Part of a small language model's weights.
Architecture: RMSNorm before each block, rotary positions, no biases in attention or MLP.
Each number is 128 + 32 x the weight over its row's rms, rounded and kept within 0 to 255. Layers, rows and columns count from 0. Numbers have three digits each. The size before them is the row's rms in percent of the matrix's.

# layer 3 MLP up, 192x128, rms 0.187, rows 79-115, columns 0-127
101:137092126128127092154183205166078162170135123101132083111152130113179113133173103098116120134137153097163107153167110128138125127107153086153094186129163171120134055086142206128154168129156097096105098044127121131153159109086095107179107098171076125135180149124117140140123171088161140123153120114126080116154157154093138117090097121172053167081147122123059083158138103118198107149121
095:095202120087079160091206133183095164093164088140146164111127103138149143126165086114171115117088104185102098111146164164094086077131164159089125113062102132118171092123145146147126069124157154103148165133065186178129090175123077127090106192156093116098146116092149142162204113156118113123140103103109131143070137127109096112123111148079128109140115116162087092059110127120120154125132
104:144110121142140118117099128095079081143135150074119150165119061158156086130098118103189182141138144124120117110065074151082093110136116065110118120111140113176160157137165142095155187154142112146137173108199146137151117132169122115142116202188086076101144169123108165192122098070162131150140146101120143146117183107157102156117127174151161125168178177126130063145095181182154099142164
104:176110106115138102088128121103094134195103183172170089131129157135077126092168133133115149150151130117116163104099125108188131146155147136098110078190144131138177110143197101070117159075124110087137113101086081065113145180178134160179131113129032139127143149127122129153165094128165114096149100111139142155085178175165158118078106103139163083163099147146163205153104145141137124107187
100:111120163179174178159173150130177116073159119152098182137129144062104145117155081145108075114172091131197102168153128139106098153079133170154110131080097163055127121102091124097114120094112145128130119149106125137140129143122092145096118129100148142134144150105175155155153132141150124039141171130171117142146142183154103180149097067033111103089088153164116175104142138145082118175075
101:167165127118102137102101133102093125118113091076081152143204140121140151126130091166158123066059150145122178123114111165128139088102184179163127130100074126139117092116146192092155170179032121108097111085166133144047154123133156116164169082108134138140179190115119075146098085112120127066146159089145156111135160152136144135125142079128160138123113132158123075126163133104158132141059
092:123078184150070153052157063123121134160172091142146162133140108165122075123137125169148152142117172107124155186108116062169091134122144124144216135133217128091124145096118130108176130158113161144149090161116157091161131135149148124146122182188084139110143130110124152151117157176184106187186111113096134145145155159139079139112108120105128065092136102117093049132101115129157158114095
102:061226143174160116128168144073145114155094148183148109134130162094139135154188150121161160098150135189059067111097106134158154114128115149125096139127156123129156191170106181062085130148113124152115130177126066105123134141165132107193139150121129129170098147141102194103187134153129137095165125115124152077114172125156153137065172123108115148090134080133100133122200139115127131122082
107:188066114142166122097122181146140070177105135118093173142120151074097114130215110145158154122084116144091114116124167163132121148097158136103129142126132119167118145160197118114171129164104122166183099139155144110103142118142089173102111165096096158174122125124183087085123198121133047127129155147132089139135069130199177129077113107134192119128092156175152127100109158062127168116111
107:158112148121115156194094092079144094107134124176133150109078158152077129120136116097142152147094134152115141165123211117145200162056130084124140190147108124105143111138107125173174113125118133122181106164153134109156182123202187111109143177146126122172080127087104098088133122171103094198163140120150115146103133137102130157065163146031113150126193151145111123111114104155123178103119
092:074180086097147134091084177183117142144147159127120128151167148136118103089157151108155120138137158139160157148107072133162117078206172164070166143157131138121088141109184132124133167092117184148123130122116127092108109134167086084121101128146147107124084088077149092088071111155066072123076148186168136112168081189139133103145135086133156157105106133145060162127158075112152126073098
086:139162115153175124166110163115154151153168142142123128121083104211076099110104131117179126149135094081144113175197155130187101099126099093192114079138109124102151145090188143145161095154124125080108085183101086150092147140119137107172129140160117155124116160152208124051157158119119152091154102149152144129112103152156104146148133138135159138140101175127120074085214112114095092205105
100:177053110145110136145117154113147075153123159122093099116097133087125143130128131186130191114145157099139070146165116133131109138166160083144123152136106115200027072111120148068075156132158095144113118132135091149110125089138105124095110160160109119102129107185121131179141130094166098129100082163146135106164112080141091080169164201146115103115138099164072090162141084169095088101066
097:162151137139146130087168128140141121118127105180109100178152079134132092136070140118144098133117096193129090138098201103097156143096116144103151164102193093105166127134114075155120124165085146129082132094134104056117127158112093184147129091111167123130153085082190103171135165173073082179107110092170124109162201147132138127088138107061153095116138178144165178171088159100100161114132
100:190096120155066100116178134071173124111136119128106100159168117132165113124074147169154203142152138190181126141120133194106115174158089058118139156116141151152199124167144100114135148088161134144128153172118160128132151093131090139124102138119175086092128123131154137194120140123136171127114070120145116087160150036165174154124163196176140156110136159170088113122112099118143131070148
100:183121134139131084126107119079126145054176112156131136093070148123041133053110113106189096145106169134126161119164114179119125147108162130100120178083162108105169068091150155176163073114157126107141176146081137203123146088145138165122101102154129145095155097085080161069103110174145072109148096121108132124111146087155161150133155098092153126109148145139105134069117103137098069128099
095:090133126112186114104098131119075168146074172163140173141145147101095131100152221125119190155113071140172117137061121131090142073127212151174148133164125147148104138118139144139144182103118098080182116106187097062140159119131119155109152148160112131118123084090081122132146145166105111196080102124156116112084114114127162135098186117151114151147176109107180135144137074106106160096076
096:101138126148079120141160143160117145141093076124142137122144134136183149176126160091123184141078146180065092119108087111195114104130095153145180134134139116159093169111106122126125157017091135104140129083143152096086117071111109095181114160095185164144144134094144084092149128152114167064152147158109135185147153160143184128073170157182097147119152076125103093175140102160125148088137
095:080104119099201133174120108084131072159121116131094136076185111082117117118136108090107131130116178134171108158093154193139125197138169059099137111157110062068120142145133082124110084128148143119137101118106134058120085127126135098097139081111207064086139106142101151125113164140200152138154158158158119072067137175157154116188086135160131120132124090139138136094132174120139111111111
108:173097216165171135104189139156172144130098096161143164145160104099096201140128141137103135136162100117125134154095118114119114124100110100093138144057099144177155145194115106038116100106095177143115114139160116133150061157119121091056139151150068097096116131116139099125180143191104112141163135128101115170147182167101124182095065161109103139158083104133151094149127112154148139172145
103:122149097146103107097125124103105140105150094032145147153149082120100130091117071112151139106116170082126152128058103151092146177096148181105115151118148132136095105114129089114096076125080123121105105091097188084108088153132197104134130061115179136064147065083144134134149138117102115138047086127172099128149128130114102114113137155199222148101136111113137111170144147152134097077108
100:097133146084130149174163110103109135150116151066150129140105174077173076159131171124142140125105123109092107113138148126121090129112159182129092207125129165106145122145130178195100096135099130128131098165113143140156117129132127175090127190079148058177128122105090189084163084146139166080144172026130078120117120108161064184139170054093140100146132119179124118097117136130142113116144
102:116120121141066162123191195145095139131125102153141110149103112118139109094138111149094104116152155147151077167174116164107150135165124172117088127152181136116124218123148106126158071121130176079133130165178124099100057152164076125189117116108132177128083165098133080181131155145152153126113093072075140109156137126168124163138117151202100188156102141144160197114092076143139127079120
106:133123078143115114143142129120125128136080092144124070223146206128113156120126097151133146155108103181163150076096149188066113123113136173167133081144146127152138152157100177121089127164182154138094095084154082117166132054111134140224195131118129103147169131194110155112101089124155142170172134135112166135151169116130186114110129128108097109121143116153115100120083158111172191129158
110:104147158076169166142068116111090112190107197137101141095140209175095155143081156138120094171102105153148091100100194098098134206156145080141126090124157164079151117186161163133166140126094113149137063138132198143194134117163162142117146152078123154153135133104118109096144139148133157149077070167099136170120142133101136132119100145103103081161100081133143109131069129138114079126120
097:095092148073153110100128159148137108183121124135145132178175077139126138058124137193153120151183105138060091115120089140059150081125087178149143143121170166116063143131122174036111087148113122161105133170130101118079138139154140056221158128144089150075075094128189125129085080112139083141118123123102123095130120149096119103135134132087111145184108117143107133131132107107159123144132
104:128104083156113144141173140152149174208082059132161131131091092081175111196158095106169139111112164115094115165150090096141106100097105149100126132118144055082143106051141156145119106114174161125130160115058095146105158100155158130125108174064135152155130143125133090171189130140122100158075131140111150131122154142125157118148132110146137075080199105123136131104133125127221151073151
102:103114121083117160147169136227091127122072180158101155133147136139157120148116118087090117208148126121102094157147165064111128129165157159128107144078078162123115119107116101162107131162159084128106076142131115120113159115093114079121135131164114174146109053112153057119153094133052110103091159086094176113161109124143170137143133130124120101179215179153084150090094153133142102128089
104:112020101106063111191187173118095106129110142098135122109148111150129109140154108123118135185112153104132152111137099101139150115181107138160128119105157149098147147104125070174064145139175099147116108101118119120104131123142112104119188070139137089203176153177185133139166115172139126152154180159133154120128071207164131111159150142144114137116078155206069115116134117149080093136095
104:169149096113139153114135117168092151141164155145120143092124135130127166105219185136142092107134134092100115111160145163071074137092138158111108137125113158183146063139112171128118204119115112142061148161101093115116152105144161059137178096161153140166178163120119104170094190103114077093141154117172049162140132127144102129167145169095163137093150164108094138130083148072109154194113
108:115118168183146075168093111149090091170140142147057126089152152098093169145106163055195155074105099154177137111161089144124143106120126104154088140138152104141164143085105126077111083120116146121175086086122105166120117121113121151170111125133130116105081138115196070162170146091092143141174165136137121145128077103164140173132146186111171187161150151108136127135084123147075095098209
097:102119138147106131170098153120141091130138133121137180074131142089199167099146115109140128151143109137092135109123172090117113150127139072169151118136145107157086124095135151162144220059145160133149061136149148175132089132112069180166174157150134082140115181170165113055126133200158131189140157116173105149100136156118113111117147196094118160066114160179094105162086150093123093162129
093:106189053195112137177083156108134118086152116134125115147143103152149132076153130082106119126115149204120102140127088106128152101184152097121186067180116125115174125131142121168144165157135148063163154108126069102166153156139061146133119121130138087135038096093140146124155159089101094188166157119097130120071150075105124175093183132168156115108160141117176148133129107160133123106166
106:145113157078120095071155115102146165120181104100154179145159146143105139132134095138155096139091158094106092130111059105094146122147143130108129155113094121130177086138165111128155147105085108097166193145173171158138101153112097170157136163119103034093158148114126108132054131091109222139061135107136156142097201191101120203174121137110111098134086140109135147127128165145173142121161
095:169058156131130146143081177134090160128141080095121159154171124103070151136181129073120134124083128141186117117170088101090136122132131115190101169158095110081128082151143125142142115096191183156104129086109085173139118134143123083134115212134111153088122176106173146126134180085105124126161113158151132162144142123133102173170058093151126111124184042122097122156112114096155158108071
098:171094095126156120143095122133176148154108115111134108153152159127107115103100101136097131211073161134164140077131063119088124116143095184148148170098083134143108138124148148134127145144077116129109164158118085189014179138181170128167125139136167134127173144154132134160194147119092128083150114140150149210106168157102111124201123100147085150147112184109107094116193117131108143097166
098:136100181151138167085091063107100087121149173149154090139081124199119153158120121090171142116115108150113105125171118065121103090135118142040085102108152092157147097149106090139152088122121080096166147109098178126130114127137126159175148158092061116111066067044141118087153142120138131179129087137091128111137155091150185172170095163123164143148110128138090179110161119112117143114182
# layer 3 MLP down (transposed), 192x128, rms 0.177, rows 79-114, columns 0-127
103:143102168128145133130156138171138137152113118123089152095120119122154113143172124181122107123063152148150100128121104051066118104173078154152181086158221107101121148113157120047114110148091119089168110141151097127138210117113140157156134139189133115157115119169159146152093177117109103079123184126130136143068118112123155157108135104159140123124165123186054174127086107138122083118039
097:110136095110172119112073116138162094172068100147137163172160092097100121145163130133096181078098163124127139094094103128123182074097136125188088126156131084129126141110132129089139057095148165145111119115091095083188173130121078117138147176171131108073146130070128179113125093072145154063081104127112220142132106107115088114154148114085104152100095087128156115080102121110125061142124
094:085108074068090151107183168047185113107166131103136163192171162133078129129153154137115101139122075144108107177149124162098124082142153127130121150102121156119128086140149153164110097147091122096135079089112096156116132149134125125147114137128121131143096165148099175119099077087216106170103070133084138090123193081134091153106169119125099123127094174150061124126151096125109158201182
103:148106072158093109139123162117106116196179143086099160098206123170129139134147170148085108111179148122151192124180115135171127169159140127130108131181072102135085118114120081091095051106074044119141109134131159171059169090122137116152072105126093103114133063073124132119121141098102084102113134112163105158117140106108123057129149111157168147125171170103141114130093096149110154151152
105:105150076154179119161158133108121113090178096163064147119179117132085150151196073101142177184131133158141145105199138130124127093159140113125108105120089099118089222101147117159155114106090073121194116179110114115156159130132177124132151170127090077148107142109073088099183132081148146126187135162142128153137112134160138101197101112154104175144158095172142165135121141124111101088084
094:151143087107109137136113118154074119097168137079123111119151135079092140135162118156189118113166120110086134091105120170090126088112123099187124135112103153156115121117135135109079137177145159076152126133170115189124056104226148138121100104182158145161152094094106083058139166168123122153083142117145129085181169129190185169156158140129155096102129189171079090087133133081132107171132
094:094149110142115113084164110077104145121144075081087093156125145149132101158182107097165106170111158130164120143128122117087150214089053123100094138163141183126081137098216151114134159091114104159150137082116107141158136140148098134095121113176117159139098093184216125104149183150093173078160086113129126140153130166115143109135116130119033141167152144147090103072122112121167140152120
097:145100119103129149134080131139134169174132139104079110153098119102126148096198173119140170117117160135145143149131140098169104140141094159172112180100103160170115111116195123102102135074100157179097118141071094217159102126131052117126149147087102115143141127121143121134114091071185140111107098180128119128109127137214170144172175146154147141148106167174073134046086116103089136181163
101:139117164082160171082076161092161197155138120141168133111096115151186095177115109118087073103108120094126117140105089103139078150175192097110104131114130136137180147178144074176161136129177152106079154121139126120149161102122146142202085106113159198172186075091115102108157110101108138122120137108174163160126101170083135172107155151123165107111148112107136120112169121144142175068062
103:078174152121104153101043152144098118142138150079160132113150109090165132135117179170096154136170140132118119078148096132097075087142142121191106085131108115175152118097057093087117094151155126103155119177176134114150137089095113131159127113074177099098139086133112160137127107125125108092065114141142146150158112126160143094115157062163183171168029132134153148162121143054076156151133
099:143120108159096104110113135157118173129117083106124105125146102123134157127150107107151115128150130102089138087087101199160103153079107152121196144123065109134085096104087132185094145156135110131044108112171120113172106144157137181220138193139083070168161096152107035105173105120112132126145150165144078159121126143127147162134095110143070129162092159093161162120110134122174129165193
088:118075186100122149123069163142151145177126155117150179116104089165148149204102114122110171158074123141135123150174144114153131128140089101184097094162157096118098193153116086111145080188129156142140095152044147090168156159089106155125130111133144125160130166141233138125189153131066105069133132118173139112143138090114186110143129102120145104159100130125167104117059155147107119106132
094:130203117118139113132163203075077170140160112117138149113142131098085133082108163133089139162111229084118127115082151151147156115173110099179121144130096126076078131095123086145099131154126138106117062149146168139150098158109082065118148187113163207095217109125148146099149136098099113154108105151149165108128105147128160177142083118091150132129104133099084124128125083162083169119112
101:113067033171157116137117121090117113139126102133133189121173159111109145164137131092167101100103079088096131118106116098084123154148093120091116091155117221119081065160134051077134112105155144139141112134148116182097182163100150120122087124061115197120117160144134137109090149116109148102153165112108074147107136146160090085133153138113173143095106150097173127124062106104181082115147
108:088168146058165093118097153102096116094128132170142118140105139120166116117214140107181183114118170150085101131098160099091127117107136173132103116082166117122111132134116121134154043106052126140105140160147066142172137118111148119133108157147073105118149111035108091119094146186163094134177174136115133126094163180167072133122092176178110170140158136081154102137095165166135137168129
104:175105145159143116100106041165119108041107157115114128136099123211118190125133107100121103171097114146164172177107167062117165114109139122087178165160137118036092104186099154148127123114139107104068134158138201119175150109119095093129133172118109103131081143113109120103066123139114120098153140194136069116098090118118122130165126136140179124170105113107133146130127062124140150130151
099:070070146116170162124073155144121185168112133155127140069086127159123156132151173142137156145150114162169132122123099153094105146094136179172126129061155153103167095130140113184121119103099103141174170149114146173158155146139160167078079128108117191146162148130052106090074151078122101179108117087189145140159146156196092184098101146142140138124158159155114157127095149175157142180165
103:136178132137146099113163145121104100125124154152135163057149100076112125092183131134087112148132135159138127134128101168108075104041150142134165146198096115088097132142090029173133110208108169133149131129119067113128123137113113182138107088182165134122139088184126066155136124109060094164110093204133113110126144107117101192154106137125129111102127112159132163118113150202094139114138
098:110134183138168125170159089094114129079137105150146135138125112179137083152187082142163166121126103119140133131123075062092123142129087129126097106157167119166147145174115113144120134100136150115140207111116151154141152066163151109138050104102131118186083187175146081134144087143087196153121139213095069110127087115051139093098124163105146131201139110142140126170094133133131101099106
102:119101084095111109120070105097112097174140193149164081089122116146172138088106127094064120179114181130122149153185110147116150111115168121128144150101109111097154111112066097182155155113152164180114103142137141096186096146089135178144198099156161129186077145078079180157078183156069085110151109141102147180104115171138139129145101078127112183118153140124148154191114139121139111117126
105:084127205144150033075091125116201145113119143156138103139159099067108146101154107084196140121119081132114141119159134086085108151105110130182112114116097119182116156108109099148153106117184157151151129105081111064169108152107133119159174155101098079122075167161155146127146161096162110164156070124109203091125166145166132112169093095108104156132117137095109162137125082090111081090133
104:143197160095104134164173130156145093141161157196139174139153114129089154178130086146127088112129140128097125165083073121087117182108107048071092055036131159180129135095140166142115133086136123106139133151170170063128154112148112102124150093150126150181162115168136135108130140127145136176111068115172128143129110160151124192073109116100119154104091104097152133104155173145078087153133
100:140219129195196094141161059138099122067156187127095114105169103128166112128105166172109133128133093072126164150098085080158096142110118185138153101128156157096130068116159116140161159122114126118143167097101099146124145109099121111032101115095091157120141185121099171146155105103108101108123043139118108157165121152099133113120134128107089144180079116122109131125119135112107168197083
109:146124193125031147161081130094147194191099079164119154101183152114108156153116100119174148134158143135167199128081138176154142134138140111175158136101126138139099103126118126095101097127141140125111130104154119075099112139083101115045086124150100128157164085130115133110175106058150197148110131158073146126121159167046142117151135119132129127132176172110165138119074118131091064128124
099:118040179148197172126100110108140096150162175093061096110171157175157125138136050111072148162158121197135064127126130103152095138145113158137154084139139125128150144188135106104127084170087111072132215110101150124112081077129111078120180143114133073114086159152137108132124163079116130115117081142136152133066115129132107120134083115145078165112151128079134104149123116140093121157150
097:154140125140097100136139147150116107113160169167048139115168080083085086160056158141065112099077127170157163170161092111131117153113178074063149148111141100110130115078139115191170123152104137116091106101169119146146121162069127137155109120143195156080119149101062138150106147152115106112095142098097134130078094109127160175080127132100113135116119153147164106115097116196090153215135
096:150042160090093145147079104101092154089132108153153072119114185200114154094087126159140078130095119175112162138117106140141100155141142114134129145092124144179085135160102121143176084178101158139117128119070203116090072178143182096074172128133134168087172110206164085121136132101138121091135100113151182117149153141163148119090077102107120131128135137119164129161118199105150130088139
099:115104178150147116129120074136141108084165163100152146102107126106185111159144183073142167133165089161102101105149093081177184106144115092118107141140115130108089103143147161175146119126156202117141109172081120122110053099111128103116130096083166097115152112145099090146222123095139166099147122062179138154085088133152156113144117117108128133056162110162123049162141110151152111112056
103:151107146106100079084146086130175117092133145188115084114067167130082130132147130103079105122153098109160045134119123159105154219139153135179038135129120115128177198141196147102130176160170114169100108120085120128134179083122155123107110103121133190088083158096116154116115113103093159128123160090139081169156126187071158128107117150154130130144089115138102138106191131108147136122143
100:149142117151112142134139107172166188094141166094164150080144118078171082115121149144088081128116123109163146129120184063136118136143147129191164084136090109140155143166114134054167163093147081177149135104157094109174137131104212170135127129090125152156184095101102161104138159099175108135123113143195109198123151098186130113140119202139061126107125104106099108102077178139125155104126
097:150159098123129105118136073089130142163128094112104107173115116185110158136086108095081168111131146096173124184078123077086122137116124079139110159129132128067111086167161131117112131119124129091074130177128107122150111116181147110109121167134085100117132128179098129139107187193118123134206162154118072121107117156113165109087145049193182115122158048128100059070114085157117136094127
101:095090090097100114152125156147105113110126114143097148099137168097136106110096140183141109147129087127085154020082075204095073129101119074164102141056130125115152165143170102118133124127118162163175146197160104123085119134095109119135117174183159122132140133143105164070115138215113134156115120076120128111135103149196127152156160145131072187144149111140094101083184110141134117162102
098:143164219094171129090141058139153108217136129165104125125128132093213127165078073127153115135109116082127138089122112144112168147122163150108162142152129147119116156117072124101139172130151102114076144156117167115188131107130151165060116102121136120096193182171126126110098085108129215108152141125157158117158097126126174122089104190097128108093101139155151115075132089121104162162162
098:081135143183106149141138148144129110141115112153192137130113080149173155079148130091147187114091122137126091138156154186117141145127141190180053083097126117120156142124111134134155144093096096171148101178129126080192129120168133148081129146148141172175105104130214115145141113135205122087138131118132078086153126121123135132196203109122150186181154098131176107137103097060175114138154
085:132075061111135128066255131135138114140114129122097083140148077100128157106086116104124131081134126138194139089150133106132101133209160077180102144176166136120140142088148095141125103180171149106082146109125081159139153129158159062171166149162139132160096113110092145114093106073123109142103151124127137119107065114101084175126160071120105107122139142094128118115142118115142137090126
098:171160112152175181102160177143165148082164139209096115140121149143148137108182103129077197122117159133145172176192160103119167057133098089154125099106133131130104164148106145171073114146095171138139144154106138080147154173087091071129136099070097135079111139135147110095131084142161139094109208140133126114134175125181107100164178190093096104111125108110163144136123110143092140087150
# layer 3 MLP gate, 192x128, rms 0.199, rows 80-115, columns 0-127
099:140145093121081149094112143175161142081146169164179153141159117140114061193136136163139120069170078139157100130097118172155117131094145159112133057092118146103141175181120129187099044162121159103129126079118130167080131168080151112119153134176147188117079195154094066113080114116143135058143119127104121096096103133123121158098090153131103154073134144112119134101097155106156107179142
105:144180107087149185226124127151116162084139112047163064113131143145075184108100144111122110098085112143094123118151161085123072147121090123140178115106087077140123111146138134204130086160152168158174140174109153138145138150198117136135089121154116170108119107122133175173115144190065137120098124158131187145109109113076091094104156144117071156087130149112068114086128127114128120131124
106:153135096131128128115111122126150103240142181136155188124123122139160164101134164109186110170086122139114165130133179141147164125142142087105136168162084125128134126057164105139188111108135106088115111143125110153082137144130165146121087115141075137149151071099105053108103138104155124196139185173125140124112154095135119048103113112159166090147156182191140182136099103151149148142209
108:127113072056125176170178132100106148120097103168102118137148108129152121163140085121090113180129137127150047141124150112133148101148161165091065133129131136162132118119146161078131124116126111159142116182135127120108099073129082144153131122119124084116172146176031078101126089134217081110102111107106115177182121137129132075084051115172155182175173091134145155105169149142126108147100
101:100129171144152148119174027108106085136170139101124125103168076065136112119082130076143104070121129155085044144109126133173109074169133067110107151145180099140122123143169149165099126087110137075149147138063121108155087121175127156140112102112143107160148133097114155120122150093109159112153148104158201139161123151178120119153097136129168122068129099119140085071188177088120130121178
094:145079056096121106053178143153168143143160119080146106083159155131159129095137116147117100115097073129116137121120198109137140179083100113130101157096089156121128161099139170147124143133084118135154176098098128047139131140068083115133087123082076084108133158176175113126159247100120150081121127054139115132140164127117077175096104112144138116143118138187142147153124156132149111116114
114:189062165138127093168158109134123095096118156103119134164127069055088132124160133126126125135104133110123148151118171141128098104124135182135122116133080154135123089100125130161121170147158094173096157192175198125087046140128041162155095123124186143126118099153117155123151137089130123060108115137087122123089144093166161124096084111085111104182126100092156140060094136194182129133096
093:141111073140154113158124188097104066130102156142095113135103172132089087109188148202125087124159169126144116118125124111155145126122164086193124156093072146159155120130152140119106168085182162118089089092058138058101128127152147128085078134117080164177123191107092106117116108127126147107125164066198116094116120155112152150127189172213152139168143114134131120074160138117125156126112
099:121134117124082140105141162225119067136095132133125174088135106155148108140103097102127163135151137105108084081151172142095176119106108089137118162192143108100119124187158063163126151087116174138143085133167083172147152132147158163054167138130126105197099153137097137157126176029126121091099178166154113172141141127120086102081141135130139091178125156114085142161113145152148158111068
094:183142082150129125103116160122097116158099112111086168129115058136181158146131111137156119104058173115136127165167100180128108197154171132161123140140148136143138091187100114161114150125106077151081178140187157122121091121096171129119141186197134129133128199097134138131200149116136194109110103144069130109119140130146125158140173197102199150163132142121102170099109133139200143134175
091:152128181145144066115160142111143182174149167099122090137113112166217090122112158165163124109161146144040146173153163157169181122157102072092092112151174125138079140162164155132104100195148138102123136142109145171152146139140099182173158079154079071147132134135178142039098133146117120127120118121135157105149126066134101172124121109127161114136132119128108113109192093105062150152133
106:120138150142128063150181161111171134142145149101164108079131113145107059091141140182119084087160158088164113147100104215154170127098162081108115158126173107102121130122169159118095106119096190108111128151131156077144146139115087147143159086158079076107141163148138089138130110201119189192105166109183109151111132171117102114133068074158100139164149072159140104113144160184149139160121
095:149176100116132129114163090147138077072107082091108108147100132145110146153105102131103103172089150145071159120165161087135090166083164081108122135094159159168120124191127073197152106133103136211144103077088122157121157134160141055149122105076195083151128138168187085152137114081091123123162142148123134141158160121092131119137177113104137077110125111124177178137161163148137055112156
098:139100130075122147105123116085129126106109167107147089162151162144147119139159168145131186199144160129169153089166119137148127134088068127086112160077148104193124159131184111125115130043103104101103149120167096139154129088102182092169120150136170140161083149141130121184140164165111115069133123126116137088137113092189161133179121152159097143126167169119121182138166067147121193224128
103:175146114158059110141148177149092080123169124162117126103111133108118147139149132129148063122130190115156114160081114129126155100176163133183118155093168164106205142135176178132143067167103131127185140137165179167161088137154119137053150143129063144072179131140113120115138090165177153105105172114163086165101103091110155137131101096147121172191062121160089099164143147134161137115142
096:137102134097144081119176119188121123127101203100122145149093097114154167147147100201183098154105135120163107117154116085089117144135122180089131093092160115097202106105153075107104100051110121184130138165150166165167092139153093159079153148101144109135112179155141087152126091126130128148104092140070113112131200085153086143110121118112110078121152175180209117149107119087100124126082
097:164122104166144089160057091126138112186111113073101129151150087185127186163056108141139155134149156102090204115121125154130109102119164122136146138111168099160105135128152156170132167065169098131136168144117126131165076123159103092134168178098118140099170092079161135122108148156145158121160159055063127165171129179174152122094140143089144120105084149111109116187142201135178135159106
099:183140148182103175117068133132168112105099153090139145129141120211110148140115124136108153127141059177067109153108048098080154076114155121072113162112126112149139155117162111120131098091155103135092200078173145204131158115096159096120103155084087129158091069094075193111092125136145157087158116143139157133146115099125104092124121141146162110126096144136185106132148123123101208126119
099:104135161151147111105144127170088123130109081153156172124162118143068184126079134133150118116128146138080123080134134143121147152124114156136073152127187071135130128172167093129090118098150069128126242130127145125055068142100127112121147150042165129116173161115146109077089118143084131171086127041149084141121156093155145174114171177118132167146178097143112113088118124165129091138121
101:114129102190098144184163138076117141118085055098150155141114141134132095099151167114068135110107119150125113085168111068086107147107070126154081082133107125155150107127144153090146165119139153077091107101152133170097167061079126084110135111122157124159128136124107182156149142130136156148036191179119128093127145158136139124128154161107103088154097090138068116157127208156144110211104
111:082095142117062155087182130150198144160129208127129154138198111090081089159161105093134098176053075142110123125089069122127142099123185062113154124120138114154099089157134112131114154119154084115118130145152109101158106119150114158103091107106175128145078134138133144116138153145142162159086118085199155154146142113202123186060143135146145147121142137117130130119175164187136159181099
108:120136091118096139164100134196127135141104053125133172155166110133090112159158145159093070093118240114145136127118081117133118132115129124112120163160088085172128219119108157133132167116115102130125145116139099159133106185110114141101159107187173091143144133142137155037140092171142141100139159104155110178143091117158153183135138088144081198141163116173148109193092143150152110167111
109:134169089125134130134123105147142106131082142150166136180135154174109173162090157114124148095101099164110073109104218092129186154087165171102165076147112148123122095104106170175185115199143099087080095086126138176124117129081120100110158150066143114156140122119110088191112121114122128159128139130077164129138200189120162110131071179128148111137090120159126074071114120072138131086128
100:138031164143095146148172138154127108144177152081085129107150165095135140117106080136100087200112101164118120166123149141157084069151110109121189126107129076135151168183160155144121156164111136141191160151128103155113113093108127140104174177076111137134099112125146140143179171114056152105114162151129133167136087230181081170152136166099140144089093109101130108120110167111145137153172
101:130064147152159146088131112136164152103158151158113146113110084111132167141188184083190130112111150110180168070104117121152163095122156106105139096157146131094144130120174107182186099146150123115123168141173189094155108141063161144091149142169192107048136139127119161142124147216117146104191089133162192202105131088132127150159131168123182142142139145118101138129105151137099138173110
100:066159131123159153128141121109145096158128055126156177123083104136148173083100142126092130067104143103131166086129109098119143124160116113041141115122192190122137127121083172160149159094080161082132100144191126120164165115161101166084118188160102112161118178132097161150145114144123120178137101105163079193125102110115134184077094167140120160161087053125165114153109094149106114170113
102:075102101133118192076165105106133123073164178083164149120157106139127150128063099092126092193119125102139162147194127117137117133148094107109078104120079121117069153146141157198123171161104173136144142198176140096148115219160155099081124140128110144098153129135128147129157079109083130124156053142107086188171155146150151128120097083123173097103108117099088121165146115176118132155114
098:157149114116126076090129132104173153117132174129108067135095146137107205118094170152111090111152105115123102090137152138100130142092077132123071138178170094135102143133107164139094071112065092167115092131152157127099085101080171139096077060120083126108113134122083067131127176121166148150153174119117168129177194148060126055124078158112165164118140155139133141155188128070121096134138
102:089083076112146172140099114110197072101157160121094110075092105123130131088120121128136070109078132141148150154121116116120169151129123103154152169127115114123126126118114116121132095152098127138159146135103114109166063089136149118092074118044153168091176121128112112171158158168141191089120114149162194088107070115185131235118138154095127033126112139141127088135122149156125182134085
103:108132170097096156104181128130162134138130104143154167152142141072147198129150197149125088155091144130062121149137130115165106135133117163084165125168127138099070148164079096209123129157141130122095134063072096145156114161083108144124130145041080169155098161124131167148091129090173140118075152088156159116102086211132157131115109117106119127078150167131105129110125133093208157114099
102:112142079080191174172058162083116127109159068138106193150114083154108117162083108080190132146161091151134113129104134149046106117103181107165182141157099148149151194148128150119081135184094175132173127114157129113106123160145149090085119111160118194088133125124139100125091139141154094113067101135139132154085146104074110147104140058111138150130092145093143097102179083131131132139144
088:137146226101137120087139091164115138086195172074159135155130101135191155153068087183148085099119122125084150134132119151141157148140046167155147110139137153110113162090089179109137122149090155165092143111105134166125092189150129164068127082096151128087140156097217147127124156096123134160114082167117103118138092127132107179125120157097107110159194142142159118127180137179157127133153
102:079131155113100147092119095096163124121230120073152100120125149137132129125162181136119116082121158114141112162122157196137133145124140164125122077164080146116119113159111129164104141153171113107178144084154098113131079105101111108180150157151086110107124126155117094180088142119071219107058123215105184124107137180129091151103132139211126122161117140118086148145175137109154175156153
091:157117117149102178128123126097191141134116127041114067112178126141113130124109049126133123119083185115149158154124154198079128144126132130174163145142152131161136170151135141133110177112076097071162105143126163102142137160126128195152100109100098160104188207177159168085094108111140085138058127101188115175049127104124119150121173120118122085151126139155089140096173134155144133145138
106:113174094137154167143085137162114153121127085125131088163153056140103187161141093170119175118117102135144162087197089091106120159097129115161128122136137128202059158119107115150110100152145192163147155119149123092135111076128104052106159093093112140151093113125134137109090073127115108115082075068096101099112126105115092108131160137084095086154152094159124089128138061165090190073170
098:140186110059145112084120129186143129107089113060148139129160203133070127178166123094105120106144114083083089073105145085104163173134078124156114119162109153119088134102062137125068125139114155129146090119162146087137177167147155099096139147152151111131131147131172144119122115111099083071129110125111110180116150140116149178139137127129155182108132165114039107104125050067105185101131